Each number is 50 + 15 x the weight over its row's rms, rounded and kept within 0 to 99. Layers, rows and columns count from 0. The size before them is the row's rms in percent of the matrix's.

# layer 14 MLP up, 2048x512, rms 0.0578, rows 1813-1840, columns 0-127
110:50 56 74 48 69 46 73 61 46 57 21 42 73 52 62 45 67 43 54 68 33 43 36 66 46 65 29 67 33 66 64 24 67 42 40 49 61 78 36 47 49 44 70 45 70 51 29 63 20 78 52 49 75 61 39 38 60 42 51 34 47 50 33 45 44 44 31 69 42 35 53 71 54 30 54 60 31 52 49 17 51 49 46 68 64 37 33 59 41 81 36 34 55 62 63 38 45 54 59 15 55 32 46 35 55 31 52 42 36 44 24 45 55 49 72 38 04 53 25 40 65 28 45 48 78 53 46 71
113:57 44 64 54 29 64 58 33 51 55 78 44 41 53 88 52 42 29 37 65 62 27 38 27 01 47 38 77 43 55 34 51 23 22 54 37 43 55 52 69 42 48 67 65 38 38 62 41 37 45 65 62 46 65 40 74 55 44 71 52 19 22 41 41 49 61 57 81 39 33 56 42 63 66 56 61 50 50 63 33 21 40 57 50 52 43 81 21 64 52 41 41 52 73 44 52 85 52 56 47 38 49 33 56 39 65 43 47 35 54 47 37 48 42 53 32 58 65 67 39 36 48 47 68 51 36 56 46
098:40 40 79 44 83 78 37 13 52 57 65 45 56 19 27 59 34 27 51 59 42 45 45 48 90 54 59 99 48 32 55 62 43 39 43 47 31 80 82 70 45 62 48 33 89 48 29 34 30 78 50 63 69 67 56 44 55 56 54 46 25 51 57 63 60 43 36 46 25 29 33 60 65 50 28 58 31 59 38 36 60 37 70 46 24 41 46 39 75 36 44 67 51 59 60 56 43 39 52 38 74 53 47 63 60 65 16 35 60 52 38 88 39 53 51 49 30 35 43 71 74 48 51 95 61 29 47 63
103:57 75 33 56 41 49 73 40 79 54 48 46 57 15 49 59 55 68 59 55 55 44 38 70 27 59 69 50 52 40 32 27 31 65 53 04 37 49 58 54 35 74 68 68 30 44 52 56 30 10 55 60 77 61 38 27 66 37 46 62 66 58 49 49 79 22 29 59 37 48 42 48 39 41 55 18 63 50 55 37 36 31 30 42 37 60 49 60 64 56 68 48 53 60 76 59 35 70 50 55 63 39 34 50 71 62 68 43 38 43 47 51 39 43 45 51 36 72 71 51 72 50 41 36 57 69 48 43
098:37 52 67 34 70 34 87 56 38 21 51 45 74 68 49 56 47 42 71 51 64 54 60 51 42 50 58 58 48 79 27 60 44 25 44 70 60 57 61 69 57 49 65 30 59 72 41 34 58 80 64 42 37 38 77 60 64 36 62 41 34 44 49 34 55 74 54 32 56 40 77 46 31 33 56 60 56 43 44 35 61 63 25 30 54 56 45 42 64 57 29 50 56 80 49 36 25 22 34 37 51 54 37 56 75 41 36 20 57 43 58 76 35 60 58 63 38 50 49 49 60 46 49 54 66 46 54 60
111:64 48 32 50 41 35 57 62 05 41 30 38 46 68 31 43 64 40 54 54 51 37 77 56 34 76 61 46 34 79 51 49 59 36 60 58 53 65 57 56 37 29 39 21 31 28 62 47 30 15 52 72 37 52 41 34 69 56 54 60 59 39 31 53 57 31 50 84 45 63 46 61 54 25 56 48 29 38 65 69 43 36 36 59 93 37 18 47 51 67 63 25 53 18 28 81 52 64 28 61 41 34 35 52 63 38 50 53 49 32 45 44 24 45 39 19 51 27 69 46 61 43 61 59 64 49 57 41
087:43 55 59 51 49 35 40 44 36 68 48 47 49 28 50 47 77 57 53 66 34 50 45 48 37 48 58 35 39 28 62 71 70 41 54 73 29 26 55 41 39 43 64 60 31 46 54 59 38 59 48 64 58 47 31 62 43 53 64 39 44 36 31 56 76 50 19 70 63 46 44 21 59 57 50 57 71 71 48 51 39 61 21 64 43 50 42 63 19 59 50 46 28 72 36 31 52 52 90 42 48 49 62 51 61 64 55 34 54 33 47 36 53 36 25 59 69 71 21 24 57 64 67 22 28 63 45 50
100:29 60 88 31 57 68 53 54 33 48 41 74 25 35 62 44 55 40 46 42 82 43 57 65 47 46 56 42 51 64 48 35 72 65 53 27 51 86 55 62 79 45 38 41 47 37 32 43 39 43 61 33 70 60 63 38 36 54 34 60 36 48 26 24 78 75 53 37 53 62 25 56 59 47 61 38 32 17 69 32 41 76 49 30 50 50 43 44 17 49 53 68 58 54 47 39 62 69 36 44 64 18 72 69 21 41 56 57 55 81 45 79 56 47 29 57 58 52 78 52 50 49 53 68 58 40 61 48
118:34 34 22 40 52 65 53 55 58 55 44 46 33 71 45 38 26 51 27 46 47 54 43 38 72 60 38 39 77 23 63 42 59 50 37 51 50 78 63 30 57 64 36 57 56 46 90 58 46 65 32 50 56 62 42 53 36 33 43 51 64 43 54 79 58 69 90 30 30 68 61 52 17 88 57 55 69 31 38 55 18 55 39 59 84 48 33 42 88 39 58 39 58 38 59 51 64 63 47 54 44 21 43 46 71 49 25 60 61 46 61 50 68 35 51 44 64 79 42 56 25 36 34 35 51 57 55 31
107:49 55 20 57 60 35 38 28 54 47 59 41 46 48 45 58 68 68 61 59 72 54 39 57 58 74 64 20 49 53 41 58 55 62 53 54 39 51 62 66 62 30 48 47 63 44 68 33 28 66 64 76 16 25 38 59 42 35 25 61 62 52 37 55 61 44 53 16 68 38 54 53 58 42 66 59 50 52 72 45 58 53 29 38 39 47 35 49 51 45 66 53 58 15 33 44 67 32 75 39 51 36 59 41 36 39 49 63 59 47 64 30 17 48 53 49 66 68 51 42 35 94 88 75 44 62 69 84
108:67 51 63 55 76 34 55 57 47 59 33 45 67 32 36 75 63 55 38 35 39 57 53 61 44 50 61 41 36 55 54 38 55 24 33 29 52 59 48 50 49 60 24 31 43 48 26 61 27 41 33 43 54 52 43 64 34 50 47 37 55 49 44 52 71 23 54 44 51 44 17 71 45 26 69 65 47 31 69 65 41 80 49 44 56 44 52 80 68 52 33 45 41 46 68 75 38 72 45 52 91 30 28 73 28 40 41 24 73 59 64 48 69 34 57 75 85 19 85 94 54 64 47 56 48 77 42 31
087:74 39 52 54 67 71 36 35 64 46 69 46 83 47 48 48 46 50 53 46 36 55 76 60 18 51 24 42 48 31 58 65 56 54 25 63 58 53 73 39 45 60 57 14 57 77 58 39 49 57 52 39 48 74 60 42 51 65 39 89 52 11 56 78 40 48 63 52 57 38 65 57 29 39 27 44 13 64 46 73 45 26 46 42 37 59 72 35 78 38 28 63 37 30 62 57 44 47 35 36 45 57 58 56 47 57 69 28 49 47 57 57 52 53 58 46 31 46 48 53 44 72 55 56 67 45 58 37
102:44 27 45 64 42 37 65 45 31 33 88 27 27 78 30 50 65 61 56 57 39 36 19 31 35 58 47 75 53 54 34 67 33 42 42 46 25 47 38 39 54 22 26 09 62 58 42 52 68 42 45 69 56 54 44 74 54 47 48 28 32 50 48 32 66 70 68 50 56 68 40 54 63 32 58 64 55 56 47 52 34 72 56 62 65 77 46 46 38 38 44 51 43 44 49 43 30 61 32 42 55 51 55 65 54 56 45 43 42 47 55 65 58 43 40 77 76 81 22 66 74 38 41 35 71 55 63 13
095:67 66 24 49 40 41 30 28 62 52 71 61 46 55 77 50 33 62 62 32 57 46 33 44 38 51 56 23 73 64 37 47 36 65 62 69 32 54 50 61 48 27 60 53 36 48 41 46 27 71 49 78 48 51 40 59 57 59 32 39 66 46 43 72 38 48 63 64 25 41 47 31 51 56 50 39 43 59 57 61 49 47 46 61 54 64 45 63 74 65 47 60 23 62 55 55 66 67 49 49 48 51 53 49 44 65 55 49 35 37 37 44 51 30 73 28 42 51 54 62 37 61 41 55 59 54 40 39
092:67 42 56 61 41 42 33 51 45 47 22 49 57 59 50 41 41 59 49 30 54 53 44 43 61 61 30 47 58 44 51 70 54 22 24 66 61 47 47 81 76 44 65 49 25 47 44 60 50 55 12 51 59 58 66 54 58 42 47 60 56 33 37 40 23 30 68 68 44 52 46 34 78 41 34 54 47 72 42 41 85 46 64 70 45 57 57 44 38 50 36 45 38 44 62 30 46 28 45 42 42 57 67 54 76 33 34 52 46 38 49 46 29 63 50 38 59 78 43 41 67 50 34 53 52 53 57 63
109:43 20 40 55 62 33 64 47 92 32 47 54 50 64 62 52 44 53 41 44 50 63 51 24 44 55 34 41 41 49 46 43 28 20 52 42 20 60 42 49 63 58 31 68 51 50 55 57 44 51 69 57 59 58 63 53 62 75 54 49 51 66 54 79 47 46 51 59 41 52 70 98 71 57 77 53 49 53 41 52 77 45 17 42 57 29 57 52 49 71 43 64 52 63 33 76 63 25 60 22 64 85 69 65 60 53 58 35 38 62 60 42 23 67 69 67 77 39 28 32 72 43 64 30 60 34 25 68
113:54 23 56 46 64 46 46 67 41 50 28 37 49 42 65 47 60 25 59 33 41 64 53 75 33 52 44 32 78 53 55 52 20 35 59 46 24 30 53 26 81 59 52 48 34 36 38 35 70 59 67 37 55 63 35 40 39 19 70 44 58 53 63 34 40 53 55 50 40 46 59 67 39 54 44 62 49 65 26 41 60 67 77 41 78 48 36 38 59 54 54 36 56 36 77 35 48 99 35 40 63 53 39 66 57 65 64 65 34 35 28 49 46 52 48 10 42 24 42 65 44 58 40 42 57 58 54 51
072:59 53 51 51 61 40 43 41 43 41 67 55 40 66 30 53 28 49 32 40 50 50 47 16 40 26 32 64 56 66 70 19 57 59 72 30 50 46 31 63 58 42 23 77 72 67 47 77 25 52 53 57 75 31 46 62 70 53 62 52 62 38 39 37 36 53 56 54 58 67 47 72 29 45 55 56 43 19 31 55 82 67 56 50 41 52 25 37 32 53 44 62 05 28 53 42 42 93 72 43 12 36 47 30 48 53 28 53 68 40 55 79 43 36 76 27 61 74 77 37 96 41 36 57 21 55 49 46
096:58 59 47 59 54 61 49 37 30 53 38 53 50 60 14 68 31 50 56 84 53 57 32 54 44 66 59 40 53 64 47 50 74 75 52 68 68 52 29 91 62 60 21 54 41 72 38 78 36 46 15 45 66 49 44 72 59 29 41 52 50 58 61 54 57 65 51 45 48 46 30 62 68 51 77 67 28 49 58 26 45 21 51 43 64 60 54 34 25 57 47 32 73 69 45 51 34 42 60 55 72 45 46 40 53 46 20 71 52 42 54 59 43 63 35 64 28 47 46 48 57 81 87 35 82 84 42 62
101:54 33 85 48 30 26 58 52 49 51 19 50 40 55 80 46 40 53 38 54 42 59 47 52 42 42 54 87 82 30 49 41 57 55 34 47 51 63 63 44 36 41 57 52 59 22 67 41 50 49 49 34 35 42 60 29 27 40 59 76 61 49 45 40 61 56 47 55 70 52 36 55 53 62 46 46 59 59 63 72 48 47 62 89 71 72 79 66 33 89 67 53 30 70 61 37 32 70 50 59 58 57 52 35 40 41 40 51 34 78 58 36 71 71 45 43 53 17 57 64 52 65 71 25 54 53 59 23
106:55 65 38 56 39 42 50 55 67 62 46 53 60 45 34 50 71 58 61 47 50 41 47 48 23 59 63 27 34 51 46 44 49 55 48 56 45 51 23 54 28 37 62 39 03 33 58 50 45 66 65 54 39 19 31 68 20 67 54 30 66 60 40 44 39 67 28 37 37 48 35 60 69 49 27 58 32 71 49 50 49 65 62 38 62 59 52 39 31 45 96 59 50 47 61 53 74 58 64 38 80 70 24 59 59 22 20 74 74 46 67 48 54 54 39 33 57 64 87 61 36 66 42 52 60 52 42 48
099:49 61 33 19 37 33 79 70 50 27 61 68 45 61 68 61 40 50 22 44 30 40 40 41 41 62 76 42 54 64 22 45 88 40 58 54 57 43 32 18 54 69 35 27 46 50 60 41 23 43 38 58 51 66 12 45 49 54 76 71 47 50 52 38 70 57 28 29 69 45 41 56 63 59 47 52 31 42 57 26 47 54 56 50 52 45 37 36 61 42 72 60 69 89 67 38 91 42 24 74 82 40 41 65 61 60 33 79 72 62 57 77 32 53 70 58 32 34 65 41 32 38 34 53 58 32 85 64
095:72 40 29 36 50 50 61 28 60 54 39 31 56 86 53 66 53 34 75 73 71 47 62 58 48 52 13 75 47 68 38 39 55 27 50 38 35 72 75 55 58 54 50 56 75 65 65 48 54 24 45 39 62 50 52 43 60 43 72 61 81 54 24 34 27 71 39 41 62 62 17 21 67 45 48 56 42 46 65 30 32 55 44 44 36 63 61 70 65 44 68 43 74 47 64 54 44 52 37 52 50 38 58 35 12 34 16 30 42 52 37 51 43 40 59 68 42 31 67 32 56 65 43 67 40 34 43 60
103:44 66 52 52 70 66 37 24 56 40 42 51 56 49 41 40 22 55 67 39 53 61 68 31 42 45 53 65 73 42 31 67 67 57 52 48 35 30 38 40 61 06 65 84 39 43 24 65 34 48 82 52 41 51 44 57 32 52 43 61 57 68 41 45 51 60 47 22 36 61 48 55 58 43 40 50 61 57 64 48 51 27 21 49 65 33 47 63 48 37 62 79 65 29 46 37 50 44 83 73 43 43 46 64 52 43 43 57 48 56 60 48 31 43 48 34 32 35 32 44 31 56 50 46 44 69 48 73
074:46 63 48 44 50 34 65 29 54 41 44 52 50 25 63 33 52 50 66 61 22 75 57 29 65 26 28 40 32 38 60 50 49 66 52 33 50 47 52 31 34 58 51 65 31 58 45 52 38 62 68 51 52 61 72 51 54 51 38 64 26 65 38 45 79 17 35 43 46 46 32 50 79 47 12 72 49 60 60 54 35 55 42 42 59 38 61 36 43 54 53 44 59 40 37 61 64 35 48 26 43 48 33 49 36 61 47 29 65 44 35 38 40 39 32 42 70 48 49 85 65 53 44 48 40 60 60 54
079:54 38 41 43 43 34 60 64 38 31 86 70 38 54 36 55 65 52 41 60 33 63 60 48 35 54 59 44 35 43 50 48 72 43 33 22 49 33 36 66 23 50 57 52 49 23 79 46 36 34 45 38 64 43 53 64 53 32 75 49 32 63 64 38 70 41 27 45 63 71 54 47 58 41 60 38 58 33 34 74 60 63 59 59 41 39 55 75 57 39 28 37 38 54 31 45 47 35 32 53 55 54 65 58 36 65 65 34 39 37 39 35 74 42 63 70 61 57 22 63 78 20 46 45 38 34 40 59
107:51 52 80 36 69 61 61 16 44 52 65 43 22 42 34 54 61 57 26 58 32 76 35 51 39 53 28 40 74 46 70 41 33 35 70 39 56 52 34 73 63 51 62 54 63 72 62 43 66 78 60 49 51 34 14 54 67 33 29 25 46 19 69 56 34 34 54 48 48 61 62 77 35 63 38 39 45 36 38 56 40 36 20 57 66 50 44 68 68 48 64 79 69 42 48 54 60 38 61 35 62 40 57 37 58 58 46 64 43 44 33 85 61 44 20 32 59 41 38 51 27 40 56 89 66 72 49 49
100:39 55 43 52 56 64 30 47 68 54 51 51 49 29 37 54 30 52 57 43 51 52 66 54 42 47 52 59 41 35 31 52 49 47 39 56 60 43 52 52 44 79 55 37 60 52 29 60 43 72 50 58 23 39 46 51 80 85 75 78 71 56 67 08 83 48 71 34 67 58 59 41 52 59 37 42 42 51 47 44 42 69 54 55 29 63 68 53 64 60 38 25 53 67 33 64 47 79 36 30 58 59 82 85 65 32 42 30 38 69 65 74 45 47 39 24 34 35 43 70 54 44 88 44 72 76 44 62
# layer 14 MLP down (transposed), 2048x512, rms 0.0142, rows 1813-1839, columns 0-127
103:60 68 52 55 48 26 41 68 66 63 39 37 51 46 51 49 70 67 48 29 65 62 55 61 44 28 56 88 18 57 47 46 91 69 61 64 25 70 43 41 19 54 52 52 73 24 79 64 46 62 55 67 34 41 31 58 29 48 34 60 33 58 63 57 61 29 27 52 55 31 92 65 34 74 68 56 29 36 49 36 54 69 32 47 54 37 63 39 50 39 43 64 64 35 44 36 55 81 58 37 50 53 52 59 55 66 47 51 37 46 42 53 43 55 53 36 25 47 31 24 59 47 52 52 37 59 72 61
113:33 73 30 79 58 68 67 58 51 45 31 39 61 33 34 42 59 48 30 43 54 44 55 49 87 45 16 33 57 63 65 40 45 60 76 32 64 35 44 34 37 60 84 37 59 50 27 60 41 51 55 48 44 45 12 53 39 43 39 47 64 49 59 52 66 46 83 77 53 55 56 58 53 25 56 58 38 47 37 62 32 82 60 84 55 60 38 41 50 41 78 44 60 69 46 67 53 62 57 83 35 45 38 54 80 85 49 51 50 62 70 46 45 51 48 30 49 53 24 50 71 53 36 48 46 63 51 24
110:70 08 43 41 51 55 67 61 53 54 38 47 57 60 68 31 70 52 59 53 47 40 63 17 64 56 37 14 50 58 53 22 55 32 52 80 43 30 47 47 54 62 34 26 61 69 18 62 34 47 69 25 61 53 62 55 84 32 26 34 28 59 54 59 25 32 55 42 47 83 26 54 19 34 57 52 48 80 52 19 72 47 58 32 67 49 40 70 45 46 42 47 49 82 24 62 50 61 86 88 26 68 52 47 60 65 65 56 51 50 66 62 68 64 46 47 63 30 59 63 35 66 58 39 60 47 43 43
103:60 50 31 40 53 60 74 57 57 55 57 51 49 84 32 53 49 46 54 60 50 55 56 25 67 51 50 43 66 47 59 55 12 40 61 62 48 79 59 37 47 61 48 52 46 43 57 59 42 55 59 33 42 08 92 49 90 29 72 48 41 46 36 46 28 76 00 64 61 56 55 51 44 54 70 44 56 39 37 24 45 73 30 36 48 59 39 44 38 56 54 53 54 63 56 43 56 99 38 56 85 43 44 49 32 44 28 46 49 68 47 47 40 45 53 13 53 75 86 61 47 55 63 36 47 18 55 49
096:37 40 82 47 59 73 48 68 31 35 70 71 72 59 48 59 62 64 37 69 40 45 54 35 49 17 20 59 27 59 48 69 43 25 47 72 61 35 52 53 36 64 43 35 38 43 37 63 44 56 59 33 51 48 49 82 58 35 55 59 63 45 52 41 48 68 45 52 41 35 53 67 39 20 84 33 40 77 45 59 30 56 73 46 52 40 37 63 88 71 26 39 46 62 74 45 56 53 41 64 47 70 61 49 56 51 41 62 50 54 56 29 60 50 39 34 50 49 35 35 50 48 56 72 63 51 31 64
102:71 51 26 37 50 33 59 34 36 60 24 42 62 12 54 60 44 66 55 34 27 60 61 46 45 54 26 48 54 52 48 48 49 50 47 40 46 48 52 67 73 59 59 56 56 65 47 39 47 32 57 52 65 51 49 18 52 24 59 57 57 61 47 45 91 46 84 68 37 67 68 56 56 45 44 46 48 37 53 57 74 57 45 36 41 40 41 55 76 61 74 59 43 28 63 50 35 56 50 59 68 44 54 44 62 57 36 66 66 55 53 29 63 44 61 63 33 38 58 48 18 62 37 44 40 32 38 53
082:40 60 26 39 56 47 40 51 64 21 40 67 67 47 62 41 51 48 50 55 22 29 36 78 26 27 67 57 45 50 54 50 53 38 38 56 65 46 48 47 40 60 36 35 58 60 46 35 47 56 49 43 59 43 62 37 54 41 35 61 81 49 66 39 54 58 37 39 54 66 31 37 60 67 38 26 53 33 52 34 39 42 54 56 64 64 63 69 56 66 01 80 35 10 57 41 52 59 57 28 61 58 48 83 38 15 49 57 45 72 66 36 56 45 47 46 28 35 53 75 29 56 25 51 59 36 35 41
100:62 49 44 08 56 48 64 47 40 55 60 29 42 40 45 42 34 61 32 69 55 73 74 38 39 61 43 54 51 20 27 48 44 60 29 80 09 47 22 27 38 43 53 34 54 56 42 56 36 52 64 37 41 67 48 54 65 57 37 40 33 57 69 48 68 64 22 39 42 43 62 47 51 31 66 35 54 53 52 51 56 46 65 52 77 34 56 64 39 83 79 42 77 66 27 39 48 69 43 69 43 62 37 58 67 83 08 73 52 51 36 56 40 45 56 43 68 84 12 43 49 39 42 36 40 64 58 59
106:42 45 23 37 57 58 45 58 62 59 54 36 41 73 35 41 61 38 47 65 48 55 60 41 36 50 62 45 23 56 60 44 61 58 55 55 57 73 39 27 50 52 67 70 40 38 54 52 25 45 61 64 58 48 55 27 54 68 51 66 51 58 74 53 56 64 22 53 36 59 33 50 61 59 51 43 48 59 84 64 49 52 78 28 48 39 48 53 27 45 59 64 34 16 64 53 49 45 34 47 31 62 47 43 54 34 46 57 41 73 65 39 63 57 63 39 73 43 39 59 49 43 45 43 55 64 84 78
101:30 99 43 58 22 29 71 38 80 68 35 58 41 50 32 35 52 49 57 49 46 62 51 66 65 63 37 53 57 65 77 19 37 32 40 50 67 26 36 54 60 28 65 62 58 54 43 47 34 42 37 43 30 50 24 50 50 40 34 71 76 69 45 34 65 43 70 48 84 37 44 49 74 55 38 47 62 70 31 34 58 59 47 45 60 49 26 32 82 26 51 53 47 46 51 75 66 22 54 47 47 43 64 31 45 61 18 23 44 69 33 49 82 52 73 41 69 45 33 35 48 75 56 43 49 74 59 46
108:43 62 21 33 81 29 89 37 49 20 46 36 63 48 65 62 65 41 45 44 52 67 19 61 67 71 49 60 46 55 60 44 64 62 34 58 25 58 21 58 59 37 36 56 33 37 53 42 46 48 59 54 51 51 40 60 44 59 56 45 33 58 55 73 60 50 60 52 73 46 54 77 46 36 67 70 30 65 66 55 43 41 52 29 42 64 46 49 45 66 39 27 68 48 49 59 30 43 38 37 24 72 67 60 32 37 60 32 54 55 35 50 29 65 45 59 47 69 66 48 63 54 50 32 49 82 33 81
092:53 45 41 47 80 46 21 52 27 22 27 52 48 76 30 47 65 27 79 25 46 55 35 39 60 36 56 38 63 43 46 43 73 69 61 61 34 33 42 34 45 52 34 46 33 31 57 45 50 58 63 47 33 46 38 78 62 52 56 77 34 56 70 13 52 87 53 52 72 45 45 42 42 44 46 81 33 58 53 72 29 55 83 71 49 47 30 45 57 41 60 46 47 67 43 35 56 37 45 63 45 47 67 47 36 60 20 70 40 50 60 42 51 62 41 45 67 35 72 45 62 23 57 66 58 01 48 63
102:46 33 46 60 35 52 61 36 58 41 59 34 58 31 50 54 46 54 63 53 59 61 43 36 64 50 59 37 61 44 48 49 41 66 45 38 52 13 33 53 53 42 13 47 82 34 45 84 59 63 65 60 34 57 59 46 71 55 53 45 32 50 52 23 47 66 62 53 39 43 36 69 32 73 57 50 35 49 66 46 52 51 38 56 33 55 64 54 19 51 73 59 44 60 31 78 68 63 33 64 31 29 22 48 69 33 37 33 53 30 30 41 61 45 52 33 53 67 71 48 60 26 35 44 57 09 66 43
105:63 39 58 53 58 53 29 55 46 25 83 80 82 71 52 62 59 28 46 54 64 62 48 67 68 70 54 53 72 53 66 62 31 63 47 65 42 31 48 55 77 25 55 70 53 27 49 39 37 73 29 86 60 34 53 76 43 45 61 52 57 60 30 44 90 61 87 67 73 09 41 56 47 50 68 46 56 36 43 68 67 59 36 65 23 38 44 36 64 25 38 24 33 75 40 40 27 53 59 65 45 54 45 44 80 44 37 48 43 36 51 40 68 49 40 59 49 44 60 64 49 18 46 31 34 63 47 46
092:41 50 66 31 69 46 63 43 23 38 84 40 58 68 35 17 40 30 45 62 35 47 66 63 59 47 99 36 59 41 54 64 66 61 54 25 45 59 38 60 45 41 48 29 40 74 62 52 54 32 63 42 67 39 41 29 51 39 41 51 49 57 70 43 67 53 39 47 57 24 52 36 28 42 83 26 57 61 62 57 14 62 42 18 69 80 60 49 30 34 58 78 25 35 37 64 22 53 51 61 68 22 39 60 49 43 51 50 38 49 12 37 52 40 42 80 71 46 53 52 56 44 45 42 59 28 47 55
104:57 33 15 57 28 58 32 29 53 59 44 62 55 39 47 39 58 25 56 75 65 90 43 42 32 52 44 45 49 51 69 50 96 34 25 12 45 48 46 49 58 47 45 50 43 48 46 29 45 45 38 35 53 39 76 50 42 47 42 62 79 64 49 70 47 41 33 50 49 40 62 51 54 22 62 56 74 66 48 46 58 88 47 61 47 62 30 45 31 41 46 58 17 67 38 22 59 54 77 38 40 52 68 36 35 55 43 33 40 58 33 45 66 59 50 66 62 45 57 57 45 56 53 61 43 70 28 25
101:67 59 45 59 58 63 57 79 61 45 36 51 66 52 44 61 66 48 65 39 20 72 32 48 56 81 43 56 44 41 28 49 78 60 50 60 62 57 63 54 52 76 50 31 62 27 66 29 38 43 44 43 33 83 59 54 54 63 34 54 55 46 66 38 43 64 34 38 45 42 63 41 27 36 47 54 37 23 42 35 55 41 37 50 44 58 40 53 51 13 65 37 53 40 40 55 54 66 32 37 63 52 44 42 21 47 65 19 58 41 54 74 23 38 40 63 82 50 39 45 80 35 49 30 42 42 45 53
071:36 49 45 41 35 48 30 48 64 57 56 60 33 38 20 17 49 50 30 54 35 53 50 47 59 79 45 45 57 33 54 68 51 52 48 13 48 39 48 47 43 47 67 54 35 57 39 47 51 23 58 34 50 55 58 40 37 37 27 41 62 44 44 26 15 27 38 22 38 75 60 72 68 73 34 54 33 52 62 70 47 12 58 63 42 36 63 62 43 52 53 11 75 47 49 39 37 30 36 44 69 61 54 51 50 90 45 44 35 56 50 31 55 81 23 65 54 55 63 55 58 30 52 49 37 54 59 42
097:26 37 40 35 41 50 53 48 42 49 60 62 44 58 20 62 53 51 45 54 17 50 83 53 37 44 66 53 70 59 70 52 78 44 46 80 84 59 51 47 54 61 46 48 51 68 42 38 52 58 71 52 44 35 49 67 51 47 49 68 58 42 53 57 37 73 41 31 35 66 69 17 54 35 41 44 38 42 45 75 61 61 62 39 63 75 68 26 90 37 57 65 44 14 59 51 34 54 26 36 48 48 38 64 54 31 52 66 49 45 59 69 61 62 70 66 52 68 48 38 44 58 24 44 45 24 23 50
103:71 57 33 47 39 34 61 28 44 53 52 49 48 50 32 69 53 57 31 62 62 69 37 59 73 64 31 41 31 57 59 61 72 44 58 58 50 40 52 64 38 51 46 60 50 28 17 62 52 31 50 26 40 44 43 30 49 31 70 38 41 21 54 47 58 57 24 73 66 57 50 51 46 53 37 65 68 45 47 54 42 53 31 53 42 50 55 67 42 51 51 40 62 58 82 31 37 31 55 68 55 45 37 29 23 21 61 45 61 48 43 70 45 41 72 28 50 53 70 68 27 46 42 41 16 70 46 53
106:39 44 27 49 51 56 22 62 43 60 77 51 89 66 45 60 65 44 74 45 75 35 65 68 75 49 52 67 38 65 42 50 33 61 72 49 44 46 32 69 39 35 41 45 73 27 40 46 47 51 60 09 59 66 50 61 28 64 44 45 54 74 65 74 58 65 25 18 21 52 33 45 30 48 53 82 16 54 31 68 70 42 43 35 36 40 44 50 65 34 74 65 65 51 36 70 23 33 29 45 57 17 35 50 34 44 11 56 42 44 51 60 57 59 60 46 48 59 40 46 45 21 61 34 50 53 48 42
115:63 43 48 59 42 44 34 29 58 78 42 30 58 58 41 38 50 65 66 53 32 76 42 63 55 45 36 38 63 30 51 49 25 95 39 28 56 35 47 63 44 43 38 34 55 45 51 64 58 57 64 49 56 42 60 34 33 53 06 17 52 57 44 33 13 40 64 32 30 33 71 57 50 39 50 43 45 46 51 68 57 59 36 60 53 37 50 65 52 37 51 57 50 49 30 35 46 25 59 19 33 39 58 43 58 44 51 13 42 51 39 54 91 61 42 26 64 61 36 37 39 37 57 34 55 75 53 28
088:32 55 58 48 65 55 59 58 33 44 42 67 48 50 63 89 66 30 42 51 62 68 46 48 21 77 84 52 57 39 77 37 63 34 77 47 53 73 51 45 56 47 73 63 60 45 61 41 63 64 62 44 66 32 53 67 57 70 39 57 35 63 74 51 32 73 47 61 50 42 60 52 83 13 67 41 44 05 37 40 36 56 46 34 70 39 99 54 43 42 41 63 46 62 60 54 46 43 57 68 48 54 78 47 47 67 61 58 35 36 48 32 50 72 26 40 75 54 40 49 28 59 53 42 58 39 40 71
098:74 61 80 32 36 80 48 65 57 52 44 40 59 62 33 58 60 62 59 70 33 28 52 32 40 55 63 47 56 62 35 41 63 43 66 55 57 42 33 44 74 56 51 56 64 32 53 25 39 63 44 49 29 67 32 48 23 35 48 90 68 60 65 65 68 42 69 19 54 73 42 37 54 53 46 45 59 62 24 66 35 43 28 54 63 68 39 46 34 13 70 50 38 68 55 34 36 46 62 55 46 72 41 57 55 77 35 59 58 49 91 44 66 49 48 48 33 48 71 43 33 47 49 18 35 43 51 54
071:31 46 31 60 60 36 22 56 60 43 15 28 38 56 46 39 36 45 54 55 66 26 68 77 38 50 48 59 66 73 53 45 42 29 65 42 40 66 55 86 51 76 72 43 43 19 59 50 32 33 65 34 61 40 63 42 16 27 70 29 45 50 48 36 43 64 39 60 50 39 59 63 67 35 65 53 48 84 53 61 76 64 49 50 28 73 47 31 43 53 39 46 84 55 48 31 78 35 64 05 55 40 56 57 37 35 45 33 52 54 52 25 36 31 61 49 58 54 45 62 42 80 55 44 45 73 24 43
077:20 47 75 50 65 51 57 60 76 54 57 25 62 41 39 51 56 24 25 46 56 41 39 59 30 43 45 79 27 42 74 28 40 48 54 34 56 40 40 58 57 47 80 38 37 69 65 19 66 45 45 44 50 67 50 24 32 37 62 38 56 55 40 41 69 82 63 49 75 18 51 44 38 50 41 65 49 54 36 31 55 24 61 41 66 47 46 68 40 72 45 23 39 41 59 56 38 50 35 51 25 47 43 33 40 28 68 38 57 49 40 48 37 41 53 25 50 29 34 63 47 74 32 56 65 73 67 70
101:58 62 62 70 59 67 36 60 59 49 26 30 64 48 43 38 48 51 57 51 46 47 75 37 57 51 27 23 58 66 39 45 46 59 43 79 56 68 45 46 41 46 50 55 47 47 49 63 38 48 57 86 51 31 54 36 18 61 55 33 60 57 33 43 58 34 21 65 88 49 78 65 44 61 50 30 53 57 28 33 29 67 28 45 39 43 45 39 35 33 47 84 54 54 50 39 41 66 77 57 45 54 41 48 89 32 47 75 38 26 54 41 56 75 33 39 57 57 45 72 45 74 17 29 52 22 54 45